Each number is 128 + 24 x the weight over its row's rms, rounded and kept within 0 to 255. Layers, rows and columns count from 0. Numbers have three digits each. The size before them is the row's rms in percent of the matrix's.

# layer 6 MLP down (transposed), 1024x256, rms 0.0541, rows 379-433, columns 128-255
103:146153114132166104091095114173174152110112141167096134124089116108094126135103151127169126104088124137159129107139097127151084105103137127124129155163127141161132149152079138164122113117098084115153124142112168081107128121087072128128125102105134128129145159109149104114124104121095151142145086146159176148134142097083115138090115080155134149100201162151169113128116131157120150137124
093:187126093117171138126137119095175081099151086118098192120145136082138118108162148106152123080080134153150102124146112135100122120104139128140115109133125183091086139122138155151108136132146150108108107140093126139098119167125108127122149142103137136116113159140073107119133109165154099104148138138112138108133129133114133188164128147124087136108150086097110146095110156114128135152140
096:119191135131176156137112115144177097127137127137132134131140145139135091183141112142116098145143123099122092121121126073128185114168102085162108127139146152170142154125115117142155152103154118186123143159172127104128086126168104117122162112136088106101112177120107129102107104150114101141103098131139152093136094111118154126119124138110139140112111138143149158116125190102169129118140
112:136137120083115100148099108140136174129136105112112113140159156165124143151119150116091116096157142111127092140109150110098119123134124135169128094147172123153131125130120168128101103119129154096133126150127122161133167087153163134159090109157135152143131099098086106152129104135093117108167099134121148137119093116133144158157168111105147091148129101154124138130080140134102122144141
106:141147123132163112141104115106129133145161120132087131121143098115125126135120094152183109169112107124184112144111144145140166094127149130107145148136093126145137124116109137143149103140134147116102158146151105121135181150155174132107109103128128147086132125108120165099119135163124157086118146128102116138166119149071126152117108150101111141168115107108091133109103129139180096099114
091:121081130130139129089141118116117113146109141151137135128101114147133180131128113133090122192118123109126112119119105125093164117123142123132119088157155150146116130159175143109089117095108133153089151162140167081155144122132132109082129124084149112132147094129154134113145128075147146129176154117157131131169092113153122139117153181123084126105132124136150097123117143106138134072093
116:103134175147162098140127112137095129083140114116081143143098106123124129146127109084135138108122110099117110133153077111151089135085132181136140121114153116175103210104121091137127137116141099119110161143116119118127084128095094115144093135161130134100136114086124152125134140153106135139138137110089123128129124116092120142134130127165086178150146109129116139129119161095157148077138
088:141197110119137098101083086150163117095142119143110152146163167135126118146146122175162137135135162095130160143097146172109150149158142149159099137124107151125127123113159149095126130144103113140119112090176123153120163144115110150128174127104132118134125168105119155127116159130128114137126135145091121157123122129126126082131115093158127142097158180129162129102155165144186092094111
085:152153106139148151100137127112152126139149164105144159139134131119175128139120158098122166139126104094139096169112103087101099112102148085163112124135146121091093098142153073155123109118159134141137115130116110095143120138129096086148144094149122108134156109141098154132146126149138158136098142104115136094119121126123104157139122140134124098130146102121148148115165127106092167104131
127:119119124111141114108129146116114083154143106125076112155153127144130126152151098108135119133134136158093078154124178120156167108135142104115112108117132107143136174131140110113144099138105149140108158103125118122158143138130114088082150121115098097189169145146144074161086109133124111116142106099130138114169152128144137100149139135103116143106159114103145146108153116141126183121122
102:140096152090145139117129090120146162153115139120170138139144160140119119089107164133104144111133146098097160124117133094156127144113114103123126157085097145109147173092135170096087106135176139122134081121145132120140129163119108145186113136142159105124115124140091102145132102072139137141143106142128133138127094141107178128101145136109101112113130163082112171161128119111133102105179
096:151116118065135090108091093141177121125125118119131121128130112129108106126084145135122168134135153143146120133153117136153137135126103147159162100114099118097116155168125139170121156096088122114114150145097155125095152151108127100106073136127077161122132122115102141167096074153137123183142153133131107126126150151111088162143135120107126135114136126125141139144145158076149130084142
111:122099141111090117126140124160143134103097084129130170125137115077130130141124152032151110111134155148149157094123122145146116128132136114119150122137114093141125094140108103129107128106132114073124154144133108139128119120130144154126138129125092126100091160151118160118143151180118127113075108116153152123120148165117129125149139117131129145130124114117147145115101160173163117092158
092:099139145148099130120137109110127150189094096122126174115125144146136134151146119136131113098104156122119131140114115126128096156059103135106182169135126106144130130103119191112132112098118140119096134156161091154061106135112104166125144104149096118102115133085129168091165166158142129099113133090128112111133111131106128126111130103108162118111126146116160137120168120127138135160115
090:119158118136125102103140129123160149123095104155104105149128125164162142098125114126106138148170178103099101127109159154088127115113110159138126087106071132130155127137129119130122138121154154121124105119123128128136118152117128118183145118132114145127120123130127119121149145157123172089136134109138121107129148093136125097142123135128125081140150146116141146143132105100097123148098
092:121088118065135121139123098115113166111184125085138144163140159100201155133123139148096079147117141096170123141109113148142140092092099114113138101152153097111123151085121135099140195136131120121169118110159076157158136123107172149121103107078137139113150097174125146151137146101101129113145128124137167108093137146136132106137137174144123117125149106193097102165124143100106125127096
084:103130121112067094119125120079107107120115155168132107150138096136126117128175063134110105190105129117085136170136143116109110141106128136090152150142138157151159141101133134129117137118130133153095178120090158146108123168148134136163133100131115133111123097126138132123102143079097144120124147191135120105152156084102131145107133131104079139150155113123145077150118123163174136083150
100:097122169155171106134130102151111139113152126143129089144164139156117132139182119137125134122117111144141098122097105106113147131188115157135147118170142141151103146177178107095125144119109069113116144107123140132139101123125124146158165108121089153084149157134071147146123144096140161116079114138130138147139106141158131144137086138125141115130124156120089111147120189145129055113128
097:131115122121114128127128136158130114130120151135103105118116118102123123137140110141142132117111133150140134154158142134121141126105157143125135095107115101156132104139128126139136129142141139135143153119117121141129111120149115111127128142130106127126114132123120135125123123115143122126115130133126123124138133143118137111124115114129160140132121123122141121129146107149141125111107
088:145159140116146101130085104116135077160125104110157101170112215163127139112111064166154145109147169109139153098099116154124117154133142101120165103142138135147116121126139139125144152119112120151120117112124106166119113111126153109144131179095141164151109136119116111113166113164118166102122092106117112134137113122159161127120131111106080172093142094155136169145146129129143110103118
096:121139100089122117153193106129133129107114195158118133129178119127102172122143080125148115131148124119126133133098168130146149165115112128145104097145134141164141092112139096130166121101076133105101088104130127152090143150091150140105090144122075107148138165122138111147120120117119148156128141123148137163124126144134175124127115149082158156116152136116157139153093141150157152111117
093:103134146147139103091108112127147123184086106137179121115101111157158097147149110138141158143144145146120095138130135125097122149130189127122125127137087137119088109132172157122165138149121189149175092104160123090155141138138121128181135143137112096105096182182103127107106130132134153158125113126141172133110149107110118099105109137127103130123121127115173120086126077115101140131165
092:094139182093156084125118170149126132123164130105126132113111137156164096127130128116106136137146135096134150176127153139090148126133152129151116093107133126175094172128162146148159150124126105124145120146128113185144087116116115115175143152104120132150107130128081111162140144126120126076094094135123113092178154153136084139120126103120149100103111082134143092166134147121126114088128
096:148146089146182115123132082099129126119121149130174106153144177178078090154108145126148143134110168123115118127146127116146120144145114130157136133118119113116127111128125103094078131146138168163135137129145136104103129164124131108150162138118103123141137155126167082098141127156101118098093106127140161119087125130128160121165172123119095148120130132122086123063124122150110132109114
111:121119135133140128108120145168138127129114141134107117123116137113143117132111112122141130101116137123126137141184120126132121143127208134137112118118131115124102096148130135122135119142133140125135114120106133162133121127139105115126128140129126128143140132115116131137159137140139141118108107136107137126115125118153124141114106087119140113118114114104143145149129115160138142130117
086:138168126128103139175094147121122121088118173131130128098126143090138102137136133149121120121118165154124111135086135129114130131102164140130120109133135101106098097160120101126111072162160105119181078117099123127138130102134122113131136126153149146115171133138150156153120116155124158104102095127163105129130161111116149113122114187174126127154098131112135115134128114126095128118156
096:153118135112118156128124143146133127108124155123127150125129130125129122123113131126119133129108130110113145102150121138109126125116210128129126115136123107134127108125131138143140136121135129124123117138127125138128131116130132134145116134130140139135128134133105127131146128149149131128118135119110134123141139123131144148120121122126131131118117124112130141138116121125131130122123
097:104132118109151122148100115142080152166168127134128097101124164151111158123186115106163135156120153089131104123153120138163122118178157122149105132121116124105094106126130140115155158111152161159130114149099136146091107135150121092128154134087143110148180142154139125125107143136118103123117131131135110088143156115125096125196141082104118194150139141130103113096149125158107112105160
093:114100140137124166130122136147117106110144187170124134094083170114149134129125100148124137133108131088127113128156113139141114120139153115175149091095134132094094163182095112071081143113128107107166133136085133109168100099122123108105114128147111144176175165118140091143098153147132153137122107083156110143132118183138124120132103107148125154137151123139137126130142115142098092129137
100:131100129122096139178150111124144111111090092153123104112127103149126144138131164168141109089110163172140133115093136080144103162109084140103112155113085135110150136129167113178091132158124107111104185119107137134138148174127136113104134150131120061116102136124156160123109132137116137124121113061083171116117148116118114069143104160146121112137158141118112105138152129144145087156157
110:176138103124174128126161129133122134161124155160115128050174098106099133167152083121128125106131097115098073116117099125129097118085127132129119144136163161139157139155138121159098128117132126115117163094148126136081118129122095160137110132130134104134096130158126108140182123149131110116128126084129100142118140114119098132118207128128107149168162146161116145158136139162123109143142
102:158103146092157105095119137111109150118085135104107152140124142122135104154094116162159136103148106131172116119126106121133119189148150116130124114119159122137107096170102142141122132056166097132113130137153104142143157132120142127108144104118149111154124123107124135144130119141145123085141134094132133117076115138099102085169153169172149137111160129140140157104119113072098116146117
096:107131126119145107110119132135118138117132107096160137124131133164086127144118125113108135148142159143155073136110123092108103139130096144096085141159134118151126096166191155086110085137136115132138125130126159115130154116098098155112137127124178131118153147122119173113134122108107167119111163079119119106132086119139144142174117126095150135156142169118117114127106065102130135121102
090:156154108126139180118140145120064144091115134174112153104099123128085139135127117139150134095099128135143095094163159150113135104103110158165089087106111129110107132122135118132155124105136127138128132133146144114128111145151127096125129115105141110119090159096099168122152064159158126138138171127090134146130155119144178158119125166132183092103160108111106169118114130105080172116168
095:130172129128080084137133082109138142147112111095136152136172121138118085120138125178129109102127142152106100137145151139086177120164106145157153120131126145132147116113129097127084146137131138176109131128158103203141140116117123123139169128141111121122133142133109143104124117117088162115149107151121151149128155118111121113109148097166127161144177130163182149117159093138119125114105
088:116157114120147154084114160117092144103124150164111156151120176151124132119113096105127100121149149114150118153151150116161161075126091168174164136109179123133114127160139126109123141171100121138161129126107112165116112136115122145098159125087103076147148098102163153168150136135110139135111145169113142114157113104111109169127146124108121144100142108087138143129118157174129126094169
093:158161093110150133145127114107158144110143152145133109146091131095093128141075155121140088145133150104116112099118146166108156127128149164124099119133126123121137125143150147116133129178133117139193115154137153127083138076127133120137136132144110118130165153159105122116110097118127147158142091143098140116106141137127091096156134146109157092124124193122123093146123134159155183131123
097:179110142152134163147088127181133144122130137139121088080107118106113134135142095145164133142136138108142126131079124097091127104121078157158097118110137155146079143124145144118153124125140114119162169109118087112110118120122098104100160155104171127096182127140123149171150117099128118124127095108148124147146127124119125151114096116133156168141071128145127127115130166135088100118139
101:149107156110126133113180135147100200105108074115115142120161115159130099137104146152106186163131122140140105144112119142147102094131140141154150092122119134114144074116087141113154131141116094145102143120154162127106120144131081132107120141122155109138148154077112090114124152130126148129135106104149122085130148156117108111091130119161104102145093142118136178112149051133137114157138
093:121120150128166116104156167096149122120092114122140134157120182148098111124119150200194099099138131126103146146152141103125091159104161179107078113133103123137148112106101136150139129148145128110148117103106105112134098122115095159127127169130114129117119128125160142137157130140119140149114091147096091161146129167109114074099125115175167152150156143154168156134120083120141165133136
094:146133061161083122128138138166129105117104083119142102143118117119120127135176104119088102160124137138140101136110136112164091107160089177118120108157111125132118129146155166118106134128123144118106115141131125099106141137124096100090126111127106147104066134109184145123108120114122123158128129148137104126116141146114127126151089151150123140135130122156149132162147165157099152099122
104:092120177135126110132130142094135130136145111121114143138130064102121130137158139109108106083116124103150119119129182154118141112104148140114153124153119112106111103152104191185166095148114142097130111162091132116123133152126151150130066093149136165115175141142136156103084154138127150126140115144154099096140142154120170124096130103107125052146135105125121119152059126127098147145137
119:156111145169113123170109117129158139115099114115110130159097116120131127109152145149070154105158138142118112128155133119132096134145191098123107074138107154070114105086108155129169143126132106146103149178121058155136168142116163147165124116120137120125116115143103153129125164125158122143125137114117127177113108187149146101129094097132147138153098145132143117100172146117106113128136
095:140158131134116084162149157123124161185130111117152108128129079108124109098104148125127134153137113088081108152108181072135099120120106105145120123148114142111092127113171181115161127108125130126143148160118160122152099081153159144161161125147123149097111141114135147147098079114144158154155161143136090119166085159113119126161153106120157138136158097117107154134172096119146151112114
112:154153119143117097126103083164121148144115136125129124167133109124127085083115139162114159152156123114085134112137105141111116090200140132174136137106166147132096094114125124081145123114092125156147119152162089168124127148141089144142108098118136156134067176182124129176129100145124176132124115115110128092126131101131127140134101128089083147090143113093106139155123096124087104155147
106:130152138084136119126085138148100138131133154136140195134148150069115130141104127093108107131155100166139119120126118115142127109161117163132189139144112139150155136118105123169121139123173134127130137144135112124118100150147180150114120138115080127128161124131122121121096100135137107150107115127132173125131152132093134167102120156128099167151115161173102118146146170085136092117144
107:131097160166133136107111107148128108128075131139151113144120120163137107127090150141155123146127134093103102144145108123108113136104130083105091112149138121108154141179147128092167105121122186138130074131098155118146129137087128115108095112093135127106109156175125120116142113118184175156117114159113139145124151099160160090094120111146121163138175108134117137128083129122100163181076
101:129124178138130195090127124151110157145094153103120175144152147124124101096106113098092157161142147105115126116119137145134135107109175152099172102175123153144137131139145139077135112138157127128126120131095139161133087107089118103166173141103127133124084138142109116068142146145138115088130112150169109125114103128123120184119129120123127136130120140181175122161134142117148108161159
099:081108175137127081154120106152134159114115099150092142144104127103102129163120131094125130160139154113140108160104132187151119121106115151109103117127085166132137138125130161137101107099153115166126110115157105092144141149128141127155095136159096173140080119112139130113128124091087139146141107135146147120098104129094164155123125102160125118084133150141183149133094131061149134190149
111:130137145155148124104115086116123147106104067137158126165147152163118089124091073142121133130175153148131126111153137142074167094165144110113158120171150108118139124127109141142159085121094115170105160087113163125123147143122113160105156088110112144135131121126098123128155132161135088153132150116089139077176164118104121113149111101124103133104144169102138110121119112114117106113126
108:115138120107129162100089083126128139116119111155124135112150135111124160149118124133113067141133148076161152086166122146101109123138123096120140118153143143124147128083085127157134150067095173107083132150136078125065120165129160111158111171098126138104132144100135116102139160161155126130114160115106097155114136104131137135140172111178117105114127136131133154125133149111119113187111
094:140143137108107099141102163139091125123121085139080120110136128117143126166149100127135143132109175103102145164089128138138171130113151125164120101118123108111146094112112124128131113125168142122132150117113138201183129089071104100111091106124123121119108157147109125141149117120148158094101123133152161139124139154158138123128152163151144110112121105117137116153157130134140101075121
106:099119120120145112140084117144152151141118134155087133138144092102141152125149154135150174121138109120131105123126100138111110120109162161140122126139116157126122127155153149098128171129129153130114123125123125137090119136166137088164141134168139129131144140136113146120108141118115142133117125129116158160153167131116160113131154178107124169118144149105112130125107105085128118154142
101:087102121101115104133126128138149156124124103123128158165094114125150099156168127100134113108128124133119133136136169155126125090118117142128141074132079109126110172109106100106103134186039096120142121124094115153136146111144120134125089138146135156125136121138136128138149079124090158115151138141147113154110102119088153114130130111139116167135102144155105115119145123167156163112111
094:118131160125108095133136119083134134123136114111139156136104085188108088122145129156136170081150112117144148111113141099141091171118106089094152156173159097133119130104103149150138151126152131127111123126128085136146122154109140144183164153153120130115180114102149141117099154137147094095136121144129116139139119149155167159118166119153148128151082138113111128139150122091125115134107
# layer 6 MLP up, 1024x256, rms 0.0543, rows 380-433, columns 128-255
095:090121187123115129149089148107134117128164143089167119150111153157138135133099134184117128119144107110135138127146128146137169150125124142106108115105149104160127111107130118112152132120104116113154109145177096126132129104143147124113118109142143120165165135138172145166125119131110132135129082106129072176073101098124187084063100112183188103112104149145121157163156123135113123124126
093:103123121095114132122123109160129153130105143105127062126105084149145147070151114163155133064105143130132164127163110148088136126079135110150096148123113120104118085131147148163140096156162094098125115137108148109143198108145146154138127113107116175145145094146124120110120165118133135119190153163114083120104115134169080149139129114116123165129131126139134109150120109125147099103089
106:120139161137128157176114134128156092098092127109095149119118081171105094114119083123112146133121103086133163132148134108097166174126136078109143180073130160115202132127151126121108105126112180146140130113128162149143123156093115129102182123116130115151148126156170160133103126114110102129098155179128127100137096107116142139098112127108111114153140126075131128115165086119139146081095
107:110115126106153141100147122152148145170167123144140077131130103124153141184092094137143138098150136118101100138146120149122194177131112137111155136147069158133124167115116140130129140084165135126161113109161116128112099147135128101100109157122132115146125103144161062120117119113134120147128174133099148098135118110120143109117139158125140082119088111126113137108167150100104094134107
088:145175107098127144151084137146156132102146137131161125104123165092118102110127113163148102093150093180116122112132138151129120106119127127138112135110094084106170096120129097145144130162151160112153084100106125168100132096119167125141136110132105145130131163139119181143137111147094127123109114150097062159102184127107105121114124124172156178141082155093131128172109102174101126137130
112:171147146104097127140127154112141116126150121115145126117078106116137134172136131147127140103079148115169134132141109130100087141132034129130099110097159107128150111134121153121121163128122156131163164152109130082108171116134112112117146103107098122121139162143138119136172178122157131136145155134141107070099110083099135138085097139165108109112138133128188142137098123181151158132097
081:146063134148149157167129168161119153134149145119165106141122090119109123110153077113108105094087111149099114113150095102109143096121139117117132134114129131143116149130121128156150131129148165086129151148066127112126126123116174123153084133111107140118128082113128068136185128124120115117128107134148126099122159140146147161136124163109124117177089082083140166128146111138130114158146
088:130150145144095124168140154128148127132122110189068109147105095121093144109198140155126114102133153118105116090138124130125122120129090138102128150166089131167134127104106173093111148138111124142123127147140136133099152134134161142092105143122096144103087128108139099110112125105131098128155149165157167112168184139177114105171112135124158163179089149145125116110140126129170111144135
108:134109132101159162157162128119142115139144120088127106134146138146166111095080093165121149133096113127111119130143079150134052147125111135138146180134146112156121089135136110145181138120170148115118089161163130137113130140120141149142112128168120106105145129110122142078161100124104119152155151128128170115082098126138128213113130160139174118110110108089147122126126102083111119117132
108:089093156099106165113091153148104161141163109108128106121107093152132072132181113162113128058123120141123111118160140107098132143112096116102103171139090097103112103115137145155138134132123144144139109098137133098113127152159105132126133136152138112136107140121192146137153100112137161156129097118108114143143091125133112127110106107127168131139068111120093167120143092145132087125128
097:098155149164122134141129183117102143102119169124135119121112126100152114146152110114117072132090111133119103120113118143148115120151150102133104151111147112184138085140086128128121079141149117127148105148133110128141070106089126130141177159158165083142149148118157118146174159113148106103136119120122165127118104126148172129133140143125110101147114113137170118132142135169114158179105
112:162138108108141172134108150148137109098131117097142101125128120146146123130115120165105162098089098128084134121147154136095101135110114146140104138059137137168124157143129123176148090119170139124162097094135122083129134119157137096177108116111086168138122071110159100136153139130135144154104116132142089113132075103130128168097106115144159141125134098103149127123173103104138123138096
092:153152106116128141140137169122118148150110132169152115128143102118106151143152145111095104155124097138124119144154145083141132110140127098111092104116114128116178123143148042132126105121144120127159109142104175097128129142135154112095127160123124123134132111098134152119134124113124117138102187147135157105123167088156149138126122163168127089133114127137143155135133133096168164097113
089:123083137118141157130157134137097162129136110139187144126134147078116131146111117148147091124122066159129096118144051100154149096126144121107092131158148133122128104131151136110144159113107122144132156129149126141126108104116150119124115114133163109094132152132137129135104118074152131177119136110127150160117122116114138146135136132122161128149087098115120107099159131137146138127158
089:124138169163130127080105139144128107154065146148112101067144083167113127111137099107150185119135117116111119107135165131044136166125136148159111143097116162155149112121113135116125075140097161118097151183149154098076144098165127124105099132152126113152130145133139072174144124141146143126086113133101112111115137074147103146110137114097123144126123118102149160089148134108156129103142
102:134115142137142165122151160203125173155126112082160138089117116140138104117138153158106115062088124110165136117133134133135131092144116124153090099121121086103117131155124121114133123133126113105145094153137106087168128066115134125116125144110139132137128145114144153126155115142158110128142150091103165121107077170115117120131139123149144096090109117098135176129119129116091119139107
098:140146141126082149149081134083151111119133118111143135102126139125107120152114142098116103104103133152122143143168126131145100120073136099112125104127145098096142135144095149114116103124150174151150130170087114117156119119139164166161084139118151140147094117128131119106122104143123108166186122119123129105106165108119161186101156101106169102133108076091159115091146056085128152175148
152:140174139131156123114149149142174118126111152152145090147141117103137136116114117109120140115106130093122157140185130091123120120134125117132072152081114116128088108147138105072179107102129125128174097123102157131135144122146114145112159153142147117173160080143132143158146145113175164083142093144104153123092133114137117186106108138103106093133117075073157172154147092167113137118100
091:101101126098115173126149150124101112097159170142097145138127080098131088144139175092121111141134059157128120148125158120119121127136127140120121131102139104078119168163121131134133122123142143074107103138112135082124129150089158145106122118148124114110157131114132156147109116101139054143150172136131140097115151140080147105105136132117147114169098162124134093114136176150138162131132
093:133094183103099134108066148113110133170201091079100117133097124183159098123146171129117142113089111131122135094147106141095100105135151156118185148084117127091153154151104168119087146121164117141142159160148106101176120119149106135143160121120137139083109118115115164110145139111140126134168125122109124123127106119112121120133165138165129101110088124090095139091147127094122094129156
092:149124095125079139142171139136105145075165124114116105131108129132167157145140133068150094130089138153114141094128079093142119095075138154141091145141129119138159118100148132105096145084125095138115114122106156136153129131099127116081142111084139137124183103120114139164132123094154134101130146132125103111137137141149133119172161187142149147128119127151138111155131186162167157128104
090:136123112138108160137143114124168156096102156125130141118114130129142121168078110130141112140086124142131143095111104129169108137146134150120160131119129129077122126156111087096090110180123129123115111128160144080134155130115174127070116104168158126101132116131134149120117152128116121183168174178142156114120121090099164098157136150167067132123102119118114156126123163124108121150149
094:109086116108127165129129155136137107158123102142092125145165143107185122094179121154147127124152105114131118160126112146139137116112121163083120122149130165111154132144155145162166141116118172112123151154131144116131094119122164169141073154111154166164161139141100120127128103133098103137095101104137091115127128059121158155113070125137129128138117109109139165165122140087126118137152
208:159157155113156150094110138172172140128140152116131072129107104117161095148128129111126148126088132115098120138187081122124139123140136119123063170097123116126113095164163116102154100101135149138185073122092134137113116135132113135133149186154094109142162105151116149140122130103182161103131121146091144117115157123123114178119102127102127105130097085090155158150154089146127133125089
092:120097127116150124110179107166175147135146132129117142164114084105126149114109117104155130122134107092135136128144126133121136120161131139130138125138114176139085125107098148100137139098108156147114159127124147146132158155076159124131145122126132137131118124107103102093119108087154129145151156145128134111168103136151083160146114109079171135101125130130150138126123113129147160120098
137:131145128113144113087103138179154143131132139131135107113108101119141095134125123120133132125099140118090108154188087120105142116132126094129078131121097124141130075155128111111162093105149142146167117109098136131102113117158101145119146185156123137153173132132139126099162141134147180140100093127104176135113120130122137162111109098100138107138101077053135197155196084134141122131131
096:129085124130132117073072141122120110119139089122133115154135093157132103159126162142130158095122119126115190097132138115121131085090147147112089093108129134154155148178146141160118107097061133108144133153113138126127123139147130197150095110163129112112070128134115098108139135106140153152149125099120128139111127127127170138114123134130141092117121116117141108127159107095126121140107
095:112135118141145121118142107127132157115148112145165113130144107115128127151108140098125159111125132167117152143139111110109135112106097111136141193139123128124151101129143109124144127132130206143126155118079110156090158148145124117172147160127152108099116100116107161114130112119145118113120142183070114111139126076146096157142138133106146090116118155114165127150121090168118134079097
099:141114112118131108109103118139142138127159177109144157185134117109159079140103102125088136147111119139132116133144106106122127094154135155134116106104126128100091130185107157119097127079092120155114091126138128106165114064134146184133093103125144174135113141161121116083131139140138119146126162169177097136100136142110147145101127107138103171093101111138171107120108107098120169142110
105:125088117112119164094102100145148101137183136144111108117124085145105104144150140128122128112117139124143118123157144176093179120133083083122116108123124092164131103173166128159158125162142141145145133123115154147097099138145144118132134149129128137156081156160181092124084109142137154131116164119088107074138190112082205129086113117112115112141108108143140132097166145129131135163134
100:128123109107080151148135148142148130130154103132138132073099125132122114131161107152100080104091177142107123110102116158141139090120107138141119152105135113154137092104117125159148092153101141131157146095130147126127164120109122102109098134144129151159121119140156151116169173120112132116139094177098088103148095093137142124103115126120115126092123116104123100156110153145129141178116
096:169086157119096110132108103104111092141108125124128128148130143123156115143135129171154137094124130139091146109138098126141151091133090091159151105128104111063157176118108104154123113110154187126164116147163113136113146105109110133184087197076132126120105112155182107117131134135127144173080099168126164136112133110114099112119151119137107138099086121103101131084155162094142081142171
091:135106127110086113156130091120183100136132136100132105166099112118162118128148187126094112135137104135138127153120111088129118136154136123070118181117125124154134119134117140123111141167085115110099097129100112144109129153126138130147116145149127121131112099166144086123108152096063151154135104151167138093148129107130130126148157136137091138147081152135178095116141107128180119138059
089:168110109148196134135141151150121090112153105146125110122097123096126118120117103083093147127152115100166143142116115173155122136137100093107126140105122139146141141143123150127145127109141118083160132101142162129140108089130165117155092120165124113109158074107143111157136109101124109111126095120145098121089113146130154130095130162095105071154084118081139132122095140113134132128132
087:138111129142119118151117118131154096151129142129169110128139085152125117144130162160100137144131099161069099068103137136109120175165116108094138130125063097123147155122132138180129123108109160118099169139120126092113153149123093095135119123136113136131078153148119134116113075084132113150143113144134109134150167127124114115136126153155112115146119143155143061107144131095108146157073
093:110100150132158172139124115131095135147120120155149157090149149144168123101121109132114144096120100128140124165161107102130105169123119107136140145121132122082102125147146084131153106097113122150091144097132111102173141158131134131086086104132136140133105141142106132147154147119100105142146162114142119122134127103156127120113089116155111121128140074127163210099113134105099119117129
096:116103135144150128104160125135149130133179136110140118149157137132128103096092115125128116087122080133127168120182132133127072128122142088129123155133101112129122092115134110138112120112106140116101115110144149127144081143166165131166124145158095136137109091148096127080111174124150101141157174095124092115141120139102147150145125126103108135144124094120129127123118080142117149115085
100:129108111145183113137115132160082086126157119139151145091145140137118132128164098152144142110093115136164137120119125134115142166095095145109140152126120121111154127118159084115128150106096138098139137094103133115105094123146134111152096116159119131162117106168138124157161111103085128121107137143088144104116106114133159137162109139109186113112135118171093121134133166058116142086127
090:144132129122097114118141137152140105104130114142175111134131099097158150104133079070097166121139128133162106080136110160120200113102137099121146151098148121108099128137142110103129101124138120137125121159094126136135132115156149108108161114090142153131109143121143124097123108124156115087124124144154144119131147125150141189140132131095113112107117128119139089133122136119146136109132
096:111124199110141120109138148106159120167123160114120078142131116149126130148113152125117120130086109107123152121153132103088164092115147091121093131077120142169120145143160094137125147139110122128095110128111156113149115109150163142166116097123128096151133120202111125140164173111121145166150152133124132107137117121167094134137157115111092111130122084113132142092100104093154068138126
104:143139110118112159136135103123107119130100135134105069105143126146102148122107104162157145171133095141076129143134067110117130166137120133128082114092121159125159145136143109105111148094136122140133140097175117133112153136125092116121173126127132101119095097162138114137138124093154115133134151102102161166125125109120089125122163163146127125124126127139157137106189112142188177174118
106:147108178115117112113127164122103126188115162117105146128133137143094102153093170201125156110107122121123080115140133109090114119115111114118127159130138093174158117180157104157079123103137138112126150117144155070160096117125125123118124117096146134148136127119168150093137169123104140072141133139136138098145147081117114157120150108149164111131144125102159180130107084142164147097131
098:125117128069121137131126114114131104092111134147111131136145156142144137142106087100124133122108130105153149114139070159141177181116127156124152103161142129116201108125123074099091112120177135157111127082123113117115095140133088118113077151128153105143183117161154125121127163107140170128126125077159118094094136098114178120113101167144097118127104125116118141146147136117129097158115
105:124108104082148126130113138121106109124127132148156124141125170146115159149129111128146108119130102151126111124164140106160115113125105125147112074121104174109141120134104121109156162108172122141128119107123125152124142132143159130123133162166165127161189134158148138101112127105132129145092110147123118126102110112085145142143120146104157123155079117080140137114157147134115142091096
103:111129111114141130135132119136137128138107105093098115114124136149164130130133091124121132084129128109178106151144115147079116133094081092120131131128076097177128083143174170097143116136094098144141086094150174100142142116164141157110126149100142105139071142136145102103193143124150118125088152114111136121170078149117145100122147101104141104101141097124109166142093115136108119143102
104:136130154099164120098142172110129144138160146165117129110088101117106120141125124113087102120081143181154133146139119168095160157127118124123159130135113148155136139142149125185101166173103160069104063137155117114117124144104135117118124168120107127128155107098130116150138139106130137092139134119108096099132156110108117153099161144062141085100150116070132176138133105141137181085115
097:131151098122136112125104112093133097078134099110131118107074154135119135130160148165111123081099138186121156089151141138145129127117130136126103166097089092111085137165103148149100148083112138108126180100114166128120197115145157112132099076140095126142192119122154122174147141098095168145126124105109121063082152091136136117117099154115146139108122122113111160115122152105101147111091
102:128185160098152142126140125136161124161132143108127125085087155176142111143154133122129113081098126145176145128144131129107177158128131113133159104103144133158142138136119149101130127160148118056125110146115122122100145092122149137092131091147138112137142138099104146145134150101158104143176100142125109099146143143151151094103114117077112116141158131095100153109129121178100104088133
105:138151168105140176125082121124121130136148143151084092148118068131130129128139181134124160130117119133086159154140113112095116155089109113131075128105108158130132118092133134143110122138124150098169146159147156116116165097129097115119080162144159160108134092134156119099133109132103136132084099133158110127122145100115129119123123131118179175096109105110130156129168138081164165181123
106:124125122146117129160110149139127131115125169126159123150108080129128110132182139144121150149132108155062194146134156135100148149123103123105123161091127151169156142104140142137110085127122159132182117152152163140135130154147111134145112128113112144138121113117143148131158114083119088097107136191094125097164125126099152144090108144114148124135104121050130143121134151089150184089146
094:097134125145123143088158094121110097117152159141139053133169099137118131130105160143143113141145088132145123100128142114114080099155103123095119187153143131130115169134114126094130127105111114124065127119147124087112121157165151117115176157181090135139134108127129130122132175112090162138133140128107084104118102086111130148125093141132141125146135159132178138105127149126083183174109
100:150153126122133142128162128174139101125109126108145120094111138113164160128145094117147063126106178156139126107136115125116105141155120118125137144106118102099110120131152117121116126119117093091151123121126144110155177119126139197081142123115131136144128143143145106105136158127122084144110141100141118095095091132129119114133088121111128108110131143133151112161162122130119090091086
099:147142103141098167156084142126128110128110155126140106115159128153120148128121144143119136129107116094110133132133081118115116193146136171108110145142201110142185106151157158123130106068183136126127136117178125120090109116123129106147131105139130132123133136133106109104113123116133097141170136093110124126122121120152131140139113212134121094119098122104148143096103153137117149157140
092:121132140135118143128110123165131132149109120128130120093139144096127137097160159097117087145149191169137124151126105153105176100155107163152140137068061138132122129145194109130176123159084133127143144140113154143140139079142144106103098109120144117134082117142106123137169136106112143155118162132126157124156096089121109126138104122114129107122132106113117111099089121172144115155145